Weights of a small GPT-style language model, trained from scratch on English Wikipedia.
Size: 15 layers, width 256, 8 heads of 32, vocabulary 8192, 15.7M parameters.
Architecture: no biases in attention or MLP, embeddings untied during training, some layers without positions, some layers without attention, local attention windows, paired heads, gated attention, exclusive self-attention, capped logits.
Training: 390M tokens, 5928 steps.
Each number is 500 + 40 x the weight over its row's rms, rounded and kept within 0 to 999. Layers, rows and columns count from 0. Numbers have three digits each. The size before them is the row's rms in percent of the matrix's.

# layer 2 MLP up, 1024x256, rms 0.0578, rows 612-666, columns 0-127
095:477499498475498580467536501475516538470497428496490553549541519534566508552472490494573435509482510484458531501488495524496497399543591455505590503523482539469461514449462498488546445521418574529462499513486454498542510451484506549427478481508508471469501432511556479528455495506473498483502477525429487500483545538487518472479470494470556443542548538502468525510497538520474526498526
090:519500520503494500523475535560448498524454558483513521513466492423463505415528492520545444521492502473507449559459472468447477553570523554538477531474524529433535460498443474479453554456494496522505450498520456486493487485448483516568389515498532504469491519544517523464505462482441498521517489379444559469483520508602433528451552485551502500476457534582508546438516509459483508504564
088:446459436522549453457530490466509461463532513545546516509519456554475522494434492522490508459497455471446553466440505550475550451467480481462570561554495483518437510471481502445533494525478527477449496538461512598501526521484550577515480501551519482416461500520475473590495533502516475481474471449461516485497427472486550514498503503559475557519462504495439494500467490504463470473454
103:471529515467501490511507596443486506496463400492502550514429521497517465503497464519512538504588463441464565473489472426544503506496492440527493469431550495500469443485493515511457507543418574501521545501462481477528516526455530522492530460422534504486557511373541531429441560394501507499454561537458475450519462441405495459480575480509524498437522445484485475457513516455550496493468
105:513486472486462436474476564511509559443543466495546544495502412540439533476529497467521559438477452464487581449471467442554570487480498510467481508527572491444482527533447535511515427568516474563476508469534502531462388454516424549490445498425574512533601455569553472543477514538548428500454519517494499488550408475567497505456571470550593467531448480483440429497506521543474491466459
088:500469461482562537463525622504512529511507541424503495561539557523483472564594503443502511549528527509540495453473537509457494491482448544503539456523536467474534471469556517489511553557476576430528509487511521468402526494520445532540500421495554499547530464482540471456517524504545533549474529540481536474497521529452579418400465475490512523488582414457538553466478524463489551504527
107:455492516488468475451522513520481534511432505468511500509505483511531519509523449512535496481581545430501548469626454523564546519598540546528563474504526598541605496522481452534556472458440464461522480528466595609517453550520507496543513497512596486516426476495531494536526544477549581449525538564447475497555470405490492510486431483481515476478496506428428453523511513426498471457528
092:535536457460526528403506403483531527449515510532491540516510484495523553540527482480487523516465507424478526488511414508490507514534543493532568440457470443516458476490490519514589468536490537545445486471498549422474462425451566557576471559490546540479405524526516502485479492477516479546490652513466484525501470475475496440510503499498474513483523485550459521547512484539507461445497
093:551480486529464499480492543453495469513523602547499473548511452543467438448442484517581505511506514458576505495504467468494495475561440480492592544492599516539552557461435508534501479497528522413543582539489498606481509450524539521489540509511514446433485476593516471483501470441481517528490483498516495542493487505455583546500530474468424430582507543469488487502505490546470545457407
126:482513540490531530479471436451464529498448491388565566489451474500499505582526541469474517551566523464554494479517506505458527482537488561506472541459469527471534561542503514532584462528459515489566457501527530560507485433537540500498487479513554510516457444467439501520545537520523450507483543473464495497538489477497478441482461469484494539594549555531463442522473470519531501487494
111:486501522488496509510453500500483499553513467527506525545518497486509536505542564555472518517488501570470469515479495454502533534485576580518477505467520504502611476485521512526500436560503524458550412470460472454509492489480516561473411492476428562543462495519457444476441471467480484472477559406545496520422475511448480434437519483558536420505506472453440529498520545530511439420445
113:571515461494496458459459534428500502543429508487552523509500510490465466549439540577496525511456496458436495478484463452494501502498554500488462444458460548460533484500493478514531394515466518490503445541468599483493540451493499529516517511533525492550493450524505519531523560472588424486469505551477488508499522505417537525502486471494600529503452530538440558499529474421512506521526
106:483508477482505492514523531447483508478437551520506461433542461507547467506566463545556511483503528579491477439505466447458499432436559450450493485519453514563479541532489460544517478577499515555490431526518560553549484514476478507540413460551546522547490532554469434553522485497509523525526517503489459487498531466504428509421529483502559478560486519486556511458560534528515570469507
049:505473412471444460538491542539456520494552527498577497490504466503492527482543524557527551490478466461543520487547488466468566457490551474457539494537542525446543515488407502470489497564452501453478502516495509618492451513487555486519524482491494450543539479511531504473492512458490544472489419487522492485540505520519491503353534358463478461464472520460502441496571489476446543450478
096:490538486514434502555449502444536516499550530568536457526437392501535569463570476526514561499536485468507495500525511433481545510507438547530560484577525477480568455465511544433530535582478494520498526553532510467436515488531577524525416508501504490475503492528494548526471474476492466522513499493524511446484477506506496517421453492481475440501429476440458548582534480481566474424478
096:528500504462541537474468486534558489481471474498594459455469522582466473505599438472492571449495531500452574500602471471501539510501478538467468565545474478521519488489487462476518490521539515485454603560514573508528501485557499508554572565542568546441505543459473556539531497495484501496568434552526478448507432468497523550467473484447532520475507453550494467533545449454450482522480
124:476519495450466538521485453540474507547436452470484542531485553427552495409551536522516573564516531502521514477500360539483508470619566549440532467509543531502605474468498517518531481548518514562535427536473517595484509468557511527573562515449483507509535507514438516499528444488491472465547459455525492481486490464505505490501576485476492495486505488502448453487500477491449534444502
109:531482523453514510478534390541545522527511457524503496437496521509529524518478444537524450412491461472461500506534489493485561464523487466473517511388554505503494499567475490462543524560542409485535527470488552510514449442508551510513470486442481509541471466562553408472467399540534453519498523552492502501540451552546494431535525479483607551518480495433518488531528471416497547513463
098:514546495488492457453502542471528520523515494533501632515507501387463485488439462451533548510467496500498531478612480549459467535430483443403525487485542483617484432486531465447545456567464478496468513527460469541514457437434494547563491498528482543539493437526493501526487454461486535552516471512485512487541472508553469483496501494470496475458506488463473504570549486519503427388569
088:479574498495505506546489497535517467541471522500524491483529432470461531504542520497502411542530499489454477508456482487471477467475545516455524476451462463491521457526496475516535500482537498459533522474490556437534448564499478510541542520513455414431515526465468531428533540531471491534442495591480524439546569513448582502492513508503517485566501465446480449492512431528498498441581
096:521493462478487563521502556483511505476479451496508495539454442535540501469533466491494480551538557465436500529538546446483496464498604417524538490494520503519487484528517483470574515556509465444451535480440493504516453522479490496418440509446543516524519528552553492473500532578497495514470437478492356496498437421509584485497463487503570530489544586500472427535498495532494500497507
099:546505514491511490498512489492431540478444474476476455563466518507526528483566522550496526483506504558539563461493550496492515476488457466507548473483456514533484513500479592466537536652472452492513499438499486451439452515517481482475467525561542577543618543488510507493499488522496462492519464528450485473503522510470547512517470494522507444462541507531512500552584497499495519455461
100:495489518488500526471496531510516500546504498469484468522485544595537522478515423620575445490563548408516478530550496477497513473546495540512530440501456525522503551543554528471503457536488514557554477539391574513489510454473510505508459450461484509467459505496459482471512454507503564507505495406437523510461469532442517489459481507511525459416494573442538496476506438534503531528546
124:457520494481530533440502443557477503583453484463588507498565521504577488532465548486536509487453538456504567509529477489484526498531584508454479472530480573496458509469493571512539515539485483493459551474468508423566548414536450508554492445512489466471469427452479550487546527458479495536461520436475446488515513486503499501476497468548464488551528542493524498503479494525509505508502
099:511474504472473504531565453492501502497493465527487444512527485487503496492525425550539459515525477527420500533457485562521503524510474428437474558512481499504452497504550555471520574519538386514526489465456543503542537486518445535486548500518511492424558533474523561528497520461568472571518523513501478387485488540452550534485498459525468565500559482474546483504506525455482482502499
102:410525461480454586526516471532581528581489513455584520468434444546482460472495529461510498549570482540466471493468525487533558515497444514489493480563524493554503417560412514470540478481484571520562531458489558539508516506465442538484476500508531481565454533433503513480480468546555502473531483508550482430538534567567495410490566497488515536534480540510549505451499485557486542519520
102:513461526437513509504474487510528492573472503479524540539482436476458501433523449516553452487499498501464482424530479451563501466538510487520567551484458518458604466496481476496484540505454455511431531504386527489531518498473503611487532475577547511503521443448446546489489411544548571532434523507477499441467517454521556553417520481525474473503580495490530510540503478502466444425477
101:508530499473555510486484444503587515462485513440513500449476453537451535462446539502518537481558473502559484520558510483499549475417524512463548453472542460560506539545436482586529499467563512474566458521537479565498460473508510463539511410573489545537466504510598466537541449462478489559490597575461516545528515503512508476453508456464525566459528520486513506552594554540525498548505
123:451552509467485498532520521500488519448504448466508542441463497497523501581513509548499478558524510439481430482510449509515559455394465469530529464571499536468519484519526537464611524544460525494494501525516591542521470468518480607558452502528483585407478482479547526570546532434514480496470467535506453497505442475465433485429551468489517498488518474512528435520503401468492505496453
107:535581560487521556370549574501516493491462503526492485452479537436553534533490455500599488555525526506429478513505520472536468540457526496463488478477500597543525524555454451487494504565494458501509504501486545478518510552539547475521484534486551517552474505548543534528445543499515551541591544454498441460516465489529475569489476496513511498466464475540488461450507518515484529470527
114:470533490485500507446482501446484480483494481463486499432446491483463520581518514486589523468480541489457524542489442531495569508523514498508532494485538555485530501504419549602551450476482498505505493495491605545462484430498503516548566505536550487591453507473475548499466517571514458521451556442486472492537515426505459520483485469508469462620508487465473505518478412512566533480529
088:478521520375464506477511488455524467533427528522490521464469480439516477496489421487512517477539442523427475537472482495515488472534493531477528465481431447603501478520524559424496531575424452514540527491531563569539506436426510505511467407455460532525543472596486530513504435472497484506519513474538489418493503459535548488528466483450523493587507554494476437547542477512575534509524
093:463526489525493482474544461549439497466516549501562478488568504504514533485472458592565532506587497508523512472512454484490488438460542544551534478570433493522521417455522507515441480548451454509538403452548411479501458524445473454496439494469487514532470504448506459468472574498557510542633529482472532407455460477525503472482556506529433579540538533481523480477538431523496535494463
100:456540432487543537439454451515501494499522513490560531504613457427538504460506494465463449518480472483463551499531503437537499487452573452506487538476525528498512484438545442494477550512466490468487499504524483496524493499495500532489558493487549435555634472465480520512459451533451464550479514496552528411538518486531526493480517478487495533428546463470505439486588477538598467483496
099:426496440462539522518433449415500549492494527555490447538495514470460483511556459529493429585482504460499493557499452487466553500536479524539503444530459538575524545516520564531465492474568519486499534489485531530542426541481495535405491458476490481412527507438478566528503484454521537541442466468496490448477492455513507520488487487527583494501536488584502449443510491507469542505585
105:498520487480417524510461527489461504577445529489504518450449514511571557461460445512528447548455472513490547468530520498463507474446512462446482478516517510544511550468528490515570539578506419475520398574508523471542477506502537530544504484545564476533502487599536530461536593523442449471494533453498472527503451521473431474490517470428571486522490556509422541491458488511487451470469
097:545535504481507493527451517533485513524499538483470517487475457460523499486519486517489519481516455442487488526498487489468537502495567461477492551514525463509558535520542533555480525608534476567466505591534537482434488466556500480418498523436497465521579423504434525464492512562438476590529510497501459502483497478573526497457515483543479489533493536512436528475482468441538452396442
056:517538497458512521471481474482503555535541564490547507506505500507474564532509443577515558478488421522503550468531497479476524409487547533454537470544448517540560511507475560485550452469422448510487540514505532516472493478427531524406455490535526473463490553478556463623498430491495516489572511496444478461427506482531539480489521410543510529582509545475425422552540444466525447439491
101:495491488478514538478446520477451496517510497484529527591540543548487487481483486555538499565531537522463473477473526500491497507506495577460502379519529471512529556450549551567492486594517512524526556565515520507453569491489514510542481503540452464432480553545504527473437567486437548492589483446453507526456546473527451450510528479481540465554478492551518470442489474562539525422485
104:468515437473508473578511506549513549471575500453497504505454476463557529503437482544522504426575450492504519487559440469401493398501528441493581445409478504492474463464510501397534501561483497492505512508517547515486557429486464479490522512486499476432560546560494477565527543481522461535428563442513539513550488467464529472499524481467460455598555473478508399531538440464526516508471
096:452470485497532545493431425514441534490497456482491516536488553540489463500436519524548549549475416408535501565496502498455555445540550504524616477505460544511525550521497545526498457500513545520522417500501513466465528491487569528580455462528500496521459519535514535443534459464470557538467561476433539490523528498473513497552518480479560499511470555580498515590458463484516548478508
105:512539530485560540492493475495462542500510572472560532509496467479478557505482494582570425482493470484471478497545502538476492458520614544513510532488507525506479493460553580522534442487483489515478509444451446510500520504455463478545464513488475515397527497520561451449472491488434512472481529470561519540509590530534540415456498477486515582466577555491447519462486516569554500517521
086:499469509505511512551485527515435469511446565434535528527481495491540521543480485549519453524504495507522452480547505458503561490463532525502472494428522549508493491462384445462506571480517497503543461508489476470425481542537567505466457480480488490467481509572472464496517512458447541450455545462550466508421525496513496572511511507528476432524518547529522472521484515541487537493431
101:498460494466441479468449458571521614473495518503486551532553545513453571446508496434523577488533420511521536540548446506505480507482467515529515512442499488464526503471571491455517499510512448511502509521397505510456536501450577476478502473446482553538572462531532433593504508490472518474510427429458522464521495508487536443518545487492508546565455530551524495568474516490517481414500
101:491503511483488514508523481466486591547476498493534472514488436444569590482478420525527455487552518500507541438452440526525502492493502543460548486512566486498468511565550591568485428500489491554472520520494552515408489432488528557510472453567519555489544466507497522474536436550512524577438537510500506543537479496415483492543515477522455506539509567468512560532482458441600477513465
102:514470487502517423429504504486548517495477503488587521492497441492551528494533520480427471548628470495520582511495434513438506546481501541524547417457507545527458457553469507545523519479463541493468538508475525583494479478491508470565405503527524584477474441499570491456459524505492521476482535491479505536498489540527515503502493488471569419529539549485495456527517473486471514521496
095:466476405495441475559526537538495542474530451539553459514544467409494488499523528513480517556490487548396564494506542473445509453505499482503552503472522493497592489493470535433477466555484469512499431531456472482529502508469530502411509480575571505547491487522488414548472480525426461488505478525460497463495422496523515481412474491451521495415562416534483484491542476498492486463488
109:539485471477443530462458565492529501515564464503484512508487515460525485378435521551570463557467480444452546475570547477498488542514496525466469504463527445478589420537509502479475482495482482457498504473463493514494555552503542480507485458526505567523597538491522498550424502516490454409501492548520479445486458522561543426484511498520544482535534526447517509451488474562564455432474
148:449498505491449480508472600507473557498536503482514517517473476432510544538534522563503437533528471422522517445496406552527464528442490584477546452471527529510487499500524549500490433536482548505479518515445521516450403523490506544488475476506520466509497487520499471502531482482488532551506489568516471482467499491521444478487511479605485511481483516448516528464590424430532503494476
094:475490494523453534487454546501492543544422497440521485524515486424463413473548540533448398547557432490480458412502545560506546479563508487490523559519509500418533425531452500504583482557496456479411474572534519522453589529461497489438524469543497507541495455548491537454573524486386515538429562440483514470503482483493531484520512487503531477502529567515449504469493552534491519512539
104:325485495462433489527536453474510503509471481505499471540559426482484440468519464581455432539532558549412507489485474509530574416510526440425498490548498508562475438524551502420522492558491477530540508471496484576494524472497508642543478427479502578417480488498576507504540473415440496556527537467445472533554497472531524500402515513487493506478510483496476500454522468522526554504429
097:423533459492523461530435502468506516532492537474487512502581453514464510518490496520471506458528471511474528459518491549491510508509452508515420439567478463555524457482491513467556540548538408486468558455507467481450437504489508574414441441476471558491548468486518567534545527493512451524578560540488504501447488461534636519497564485589490522517489532461497452469574563552489465519555
109:533487535500516502500482488497589461487539458520552546493576434532486513495548479453544503484575476506521529534486512468444447419543526451493529478454512499513581490529525493420493538582456533505537486530513513515515396527479486524454409465619490537472448504459470445539500491527443521467443584542508416469420449539477514555473494490512483485463476525466412449472523572513561448468465
098:444457499447448510541499496566469521500445432434534571475506481479525509490487470518432530477467493480524509500531458448519521503533485472510511515488445558544523525499546532498482498513500519517539500473485514465460510523519481474593471500499551436414525502493518496519554498519487352457539479487527527425478417474476473515447552518494487542504453482540486524425552502582466502457509
099:512431494475507490568435583518585496543533511507505530541503522541497459542483470497524592462503414456500505442471467426478518506436484542511507468535468494547488462554480470529491457536433502420539444570509521509509492528459505567493433533550518530502520491531473459607521497508419501500513543561429427530404443469567531498494518465495464458546536479498520535491519494489465512497468
# layer 2 MLP down (transposed), 1024x256, rms 0.0548, rows 612-665, columns 0-127
101:521526495537583550468510535500518519469568486472535490472455470468516472497612517511514502479531481499496502493504482452492526528560555528553556470421547536522461443482572435473448588503494473578540557473529526513495496436467475544438525487560493488503457494513484471540450482531534495482508366603527533529475574536503473542472512560566519468505491539549494523547381515469503537465531
095:439505501475485430476526527469509563541479450548482545543481444563509528556504545522473488543507543525481442426486528563517566500488495504454477505512521543471481531464519465500500536512488459454452486495454493447565492551513403459560482468549481507472462549511545459466523414527502507501570456504482556470484490523513529535463500419431544504592515508451552467519520439490480506466555
085:517603501499485570480497550540484490487493460531532541471577487490472524441561503550495563495524513476542502522535406508557450551523521540511432437545488574484541495452498551550469437467492470505503556496548467431543504496475461571502449504423464469493450504545517474503582543518531497588477468575573473515461476430504539519538538662466500521434489549446525515458532523482445517519492
105:612453544466487518488557471450546500465490427521530449455516509540499541528511496570462492497560492527542519474543521514493436419450523459587494459418497479512546520491465462494487430437544531452522543501442541463524513507517452399506510484495509465485557536622506540501489509464470532472492513516530472534554471512435508549517435497491491573487632506541455487488452451475471460501514
108:466522539439516516517451489542502562454470512492431497452478515492638417523470524523554472475481526527457430425548600457575516538474444440504453537543490530499548536507504449540497504438453432496516525482492532457472490476482468409561526500399479470445509538483529485474524559468508527434449469441522496554505453548549521448489499423518513539477469531578569519574586560487510517515522
099:489484518427564571501474485534532538497563511468543517496455509519498539504480457449493512495445546470505483419538553580550444491507510529511540508513511526557521488512577542531559533529519551556478564462544535492434502506543482509587493468474540431473508524549504459524509576475505514528470474427510505527464501535516532510485491610493453510567419423498586517425479571473452518482469
109:508445477553503500470506487504500537461549443502509434553399509507442448490523528513510471460542469503464440507515483497505499585467535447516531489551524531510479509516435527440531464468478447524553574458469456469473557572533504457457487539548509534516454536545482498552463450442466464481520512463414510584484511497536521531469546459464488471538532537475481514465582502489576470485482
089:440512491527427459502564475502503495550592492503536434515515504466528489552517479486476574501499455538499452545510546509595467493489492495469436531493532539432561495531548473488429529476471408535492559522447494489477508488503478466534524437565455507484562538474545454460521489589447511467519439527536515504463441519575528466519494593495482525520542544494503480453462488460516538473491
093:409487473546489474490513481490485503617560428549553525461493532511465444526481557430451511432513468540593515478502506476543448504521528478501405440502511477517538512528505473424467466467460421472439506513418446554593474512489427471490572445538496455559491477481496483509535486545500481536552418505525494480398481536440499518514493547445514541479521461529565510445532556499496485479455
120:542479500522533446499460516429522544538479481500579545507503501468516516540567483473495470541522431458458507481525517500506450426404456496531513494432489539510485433539512465474545507494490485529527489504491510502490506449462513540550527461494470532450503509508472521466476537538517495505515508475624518522475460489465371541588497473473480461509487507462504442520491467588491471421480
107:496500525477512552520515491534466454486511504550515482539462489625512488597419480546496458524492580518463434512459442481546492465515482489490520504498472513495470496532580466539547447471524576475505529540411412415464468449582528511465447451480514516456532511513438491495501548492481493473460514432470505497517491506503474507409524573489512536492510498486502480513532503499488447498487
109:563456478498480475549515492509474425511520503486435474458548477510538517537551488481564514475511534497515506485489510517499459480504556467510475455574507557515528452544544459468480496451493589484482445515461495411456559511513495511556515536552522567510430543511496570534531499480541384521535511522480507494456519474387539487543444463510472442478558544507470491538487533515503571539472
109:589463464487597565500549429495592474480506464540484516476514507621488509549533470599541511505437498477539531479500535498546499542510502566568436561493460443407436542531451450481512541487492465463530422496475467447446536497521513584521487433543545483497453517503492492502476453555533441491516490453489486461477492421467475490485519498418489493514500532496597598555520539515472458506505
039:482510518481506544470523488520504508434579494620549488466459459462502480416487477519471464534496473497567414447508490523533532494548487492516490413561559465516436478462527509491469574505556539456476485495448411438538571502502552546509549526490455502570474491534539485455558599526559494498535444500495465469503509428510501475491533532519487524519539503477594517505488511480467524511512
098:521447449516550478468495449509522434466523556572450434485540480462544490580518511513510535554539544513499524491484521495594542477523484514556500445507520474548398492508460502556541473429524498597468541460465455410497509582525492467528500523446469455417587469515462530503465511499512478511525472508485517412451476429488557447465516611435456497483499491488528534526459464519469511480449
096:463519492505492479468535508544445508518563461550539489512467466542534430550440540515556519555549467549477494522442496456515526496435438478561497516539446547428587456496532534539506476366494434507523511510467469479479527575488414487516551512433516471476426494577570496535501574492510515487536528497493518554477495489506480593583494557514544507461586520516504547486498477504554451453506
114:481421468459499588490536506472450510528518477475551504504506594459505501393563501522545534503533509537517504487548446550523466492459475515472524528520545544480489570512502507464476502430509476486461494461533450443510561470507391541555465470496541558521504464501538502498526467451446516498412443504509510493561459456500521489606438517534527503545525556527498482459487546484527498534468
108:451499551455460481465501531566515493540537435398462524563483462538524412492456449528521548556488573437568432483523464541519503479498489497538541540499459499488455481503520457542506456477509528499532490517525504461462480513508477514539407444492559478535516540448542534534503457537499545482552525417587453450398490452519523519538563499460480496479497482489468474477518553505517484488496
100:477442575480515482418493423504521562493483487507516505505513517576486523488486503516473476558504522528542532500496498515534462620511553474502460518490551576472501483472581495472477520482471468549486548500586502474428533526484496463535470428417457500550457474548478544435459442527564499515517467455556508503528421490417499526554488574550456439489566517536514461528483467447465463503508
087:476458508498534460488529496585526533502488472526476429546461462531529544536483448468509577525479489554507427455507529488531534424461470463415534472538505500512516513587514457451467504438486435481520532557547545382486492479561472492570480455506442529515513516497500488520546471547520532467538484495506523499495518517468514445456516487477476526552517522535512535459532454457531506464512
098:462506523470490505494558469501451525452500502534538453518437520517507576537471466513448585485514439504518538496484543506562492551488531495538452497459480532468511587460488535618460502521440476540508545570460500520480529545515435513475558528528470500489495530465481488548510497495513505495462478484448533558452497431508514553501484417480532447539452562546463522523495533525543489510486
094:466460423523553482478527501435535519514513462488483556496543396497530472563490496518483520517557502456468487459537538494524522467538500405447503520492483440475549539502505495399503522529485494479451530440480442442504493523559508442460517507567484492511492532452452498465488469448507485475525462455509485470533467468507536445505487658548462436485480472498536533505463467443488503541490
107:543494542474493566522556489498476493481469558620531490489545522566495469486460538488449537438498458504484448476442440460532523540558473530482524499509527466458535487498547482514515518489565484521530484447558540457538558465506510450537561546546492550458500504483465514471532485571490511490549424487522509481450515492475522571473473446521476457521535478535543542436453542499457592601542
115:489463579503532566464549465580593524592536490491414497471527458529523431509524508564482512475532496479494484608525597471538513509422472455474464487450528451533551502504536545418495515466481462429547496486492489540511499452468483474506541533506490504494435489533506495576438488524506492481478535473488485472497491486559480508569478406504510522470478491492523513501494513521544519515553
104:527513509501491472482444476518483520502548507595478500474496545476530531445409584535454528564508475490491500434494510492511509521472500494525502509488507487502552588479503577519561473476494492497533537506453493536538517557508449479414534437494461515461488551426517433489599500464514509525577520517474542513497496533522473537480541467522482462481498525568551634498542508493449531506499
099:483501519453529488462543458498542524590462509545490482511446402493456494443411511433454502529473513501507456579440479469510490505430441517496438537554546532567541519526534487463483513497514497446512516414495484477487459515437543511509492486499518524497503537478494496488473491573493476467487458509583541359497522491520455489472548444484488514449428518523536486502446499516497508472532
103:526483494496504506523519519470492490524517526551501507515525415514470547530502506473506474444524500561557512533463551547576483449493481529512435494482488353489430562437523489470556501533509455418548527502512506494455526506460528513478445484474460520396508507553575497505516483532474503502442460529596547537504508487491525471519560515488550513502587515462581466487517507482540456407460
100:478535469561505511507546568501481499502526476593518503523489488446513538584519479524464467525506448492498455482513464461526479455517518501536504507456493552544523417461523504426419553523536558546450503505548514393563489542482567541452544515463455516465471521565500511508496515476540501481521404451515447467515451466473552482469478578470533472531476414473541551516453480460500421463506
118:527508506465445518470525496535510527559558480476499507476451535479530519487532539536489554397474483528536513529502485445461441454436447474444552516501497520483535476419493463499522458530559548507509494515490435472525499489603505417501470488585526517461466520432476512494486551483453545505519362474423519542437487487535532523531518521503459483428514491497522458456473401522480576525458
104:461501429528546528464517528480456563463516474530528505543487504497581462559529511449554504612560567465496480471509516490536514527517495532483482567465515504544515450557457402492436447477488475516478489463633486507517538501543533499537539489435533515459485426463580491469465459514502462528524431491559542434532417482499463503554417512482556503437490470561463480500535524541485527500514
111:429515505531526525547513501512488484454508464536435508534459467511489537453526563555462525467500482478432546518469454446489482521490556513525530489502542554496487504554518513487547511526522493496498475486506508516455510504485504548446515498524573580472470453476525527472525433511509467521497502490582451493517531393463478466498475426531491504541522488477502559470509505502548545498591
088:420575493414545493423482472504517537499532509475539507443514507537607583461517469524536535457513532475444450525563447550534499463446502510496491503518500483490462491495560444480476543460511444456475496515563517525475435497476549473578460462611466542487527549496523544436456559458563552442496548504492516529458475450535555523557453485529460424498451489465490494546495576542528535565441
097:494531516484472421497498519536536551538566412557538535497383446551528520579502549503478477488504538497550480459504574542512547461489457514513475498534502517516569532469540499485478529496482435482451572541434496432516458535549421481568463493547456500544470514525523500485496522504500579492519471508476551451441499558531489515463503461488553559506506490415565479476485455530472479509557
100:505507518490504504473536494516588466411518480559587485484493485493460566516512489543517438488444483533480464465481540533553488474546535552583490546499489595482449545512517490435524498491532493481482436490554531536466441431523500487467425560567528531475436498516506499565515469579503488514475463462486496544542526543495518467549535639617485471494491518535437535357448490517521469485481
107:482458525510533485510494440451525510533420505552455553395493466502488489477513506402496531475495519485556486448490547537484500517449482532532459543426491471458553504473478466601405493525532538505533449520542473470530525536555547516430484466533485513504528443487508509516531542484510468455508470520513496543445539504476449482449556599453506464463545459407560507445496530535509443522493
107:550463551465579469501557476534506511500490509528439474477387488476479491434474499539481511492509537475486532488527409487563425476521468549427582439442575491551478476448462514512554546476575494518466578452504458555526498471472467501518568495509502434484510514518535511532513495493521458527466434478601483534494396463454532546506439508547489497468524514556479520447488487541504506424514
103:468497485457486477468527425521530501502513614482460472504517453472509479547441540523465507554426538519474445525542581573550495502479436453497464466540500503527513504553545553597523487574474514587471493443503454406432505528515520514472454511466527533469498432553529508562424522559478526506566477504484471488423499532544515560482505549532497471526529564455526556554478509513513529511514
052:506489518461473441514500420509517558516574528489554422485422495550426558504606478477436444536555532567503463476493515408544515532500521493523461472520461518555535527530511485478471502463522605566462524563437493482543520484457483473507568483547489489462424449562393465470488512494441591467578467464531461516475575488481485563593534539456505451435508484607510458583490425460490484492497
109:501448540485491479498585470475528479496548422542516553439479506536495507495457519514503576488474435546542523457555512446462523489533500419403532556513438481405436515506479536443539519499535484447454505525517509528449510507475557392529550513506457466568503487531526510527496452489430435452558431543439466447483576453471550482530521488517458472530437453477539506501505573514466468563504
101:461474529462480486519514502479492554581515526547554507523468477490502494459501467514493499484566469420469450581564498479562548526538515560508508477506482479604539516430536541534449542497517509532482464565490496492540559405449465544525538502487437543565498510538487519467486518466503566482529502450551474397515436533489472536461556525510512508462548516529584515443485480486592543549517
097:524452592434518564484627529513534551591542481538536461490503495582467530549497512490549423504495499507551500486454488435494465493520471561545483562455450508529525483490451509472441542493484517535483516562483531491458561456472502529461550479495530476485469506498525520506472465493505488485529501430514611523497453445454549501521542543483492431579429496607472457484458510487478542557459
101:510484517514501483468475486523521547499552500473516477539485510532509612611488479492482492493500484541442455503578523472556475481518433389474445520499497430440508507523495510428484461427467482496450559511505523489438515469556530485505479478499484519523492499557505465548545517488512463490535525518458424423552413523464428506468533540497494563591464475547544492561526372464437420477493
084:454546517524513450485515479541509508514492384537570515535466461483501535529505516418447511513508491543515545510473523511548496447491444520504442462494453491470548531540552469484415487429459508401461523538400562436577522517490444551568468470587437533507468512470537494482505461514525500488536422471480499475439501519511512550497546400519544597537515437537527483460529487446553527414506
102:517512518493514536467540425517523544516518489433508493496500479468527477535515583544439465456486483428476398497435508527599494511520538417511469527471515533476442529471522486553503465521568585493562525484534527483462522419485500489525481547550427439528512496582457520431427568535474579406528504586502546568506582460532479526582498577552439537517497556520503466519479519525500553549482
105:477494536487506586489558511456528521428526481523491501499430468525562432530461486512504452460461526433544450482496492515520517450513508480440481600487509477572468482489453509479548538488572531503408501495489404452496461503506594441469505498484476456456518495532549521553526454489515557468522443542512546461500486522543539597525524574540543453542501455456523511400539413499398506528455
102:506448551477573539418503470502557542542515470486514467484518486548512442479509504583531526528496596467453498571463539514502520484492406554422460483523504492419502489473533431507544523472560475583456545517545458460518555499502552520531469448458437507460470497503498490499452489496512482534554555535433422486500499556482479491498499566450498509520499439583493509519496449488473404524518
096:538493522505524476481556565471528545458609546520494489518469535525511531552568489510483536551552518517421453529497497442548532444545525558494478538486451521559502527489410491441491495547469570447479475539582534586475472473532532527443489420447472489526533568522467483491490477483522544461483518465502442506479508520496475450476535606521433479515517500479504485490523480533489474552512
111:570468520480514473532490473513543489560549513535460516479558578477561551449467492470516476562520453476544528534575523452569507491521484490508424551565510457469489461577525471491454525441479554525473397484548503483465461451517512486528498462495472526514483517546470516501537451479531581508461524472561530538466455465533432498546497489445492528497563516450476510546524435450473487510522
137:416502519468492505495483484473525520467492562506504534476490461592488496487560433531386472454536535570629476550564517488468449521469518438540445452519503552486517489457474530481507443506470544448505555569564488455477424513446603499499469480504465513512493503471472490461464540479463469536525501478487514533514472519572555574623481564493482525555458539471523515444534491461548492497474
091:472456465503472458496563438486461573492484452524516508508559511524480579541477515480499478462494473547518423556468489486525473496461473423472463527546468530473497491460577515458505468466491478475499488497543528450489523485450470485541496507538421557550497517505544574423493532520501530535442479444476548514526499546463462547405525457478532571545579501514483531507452472489456504478540
105:499512564468522496483533456473515493467448551508537480475602413444500514415497520554563537492516535520546526477476480504449485537533527494473559526494540482489483484448479469559546531429559521394523475506535510513551539513479506477523529595453445478486523447549458528537474464546475415484560472434535525529488511559572512462486538378514474495488470536526591542429512465508463437478469
099:498492486540521537506530495473526515489524530491467543507518552620487496500576531468423464452460564448463428533529572549500574576488517457431461486441513470486482501527549527545533449462502467506504473465583500512456446461566508374443484506469505497531519488514471422516498453441517561481516509459504509405585539437487498517540545569552517506538499568547511517540514462493411448512475
107:516457495460519552539528455491488506524487489551435453550455464504562502521473537513464518545409504548453470545506435457569498479625524540483538485468518488508510527479466482498614486487454500449493490552560494414541508501496504535574450459471469439539524545528498475440481496515525518464516472465571585438518453425553538475450569460487495493488539489528452552461491505503521441534539
096:432549558538466447511482445569479464515511412476503527506448521551571584522504566546487498496546487498448448425511499497601444439521471477506549550492472567462512510511541537453527479458542503476470506477476538468583471478516472489526496486502535482489461515529520440528501490535502562448486582414443481510489484453531483459524488535490470485496548551439465481420491478482456524511550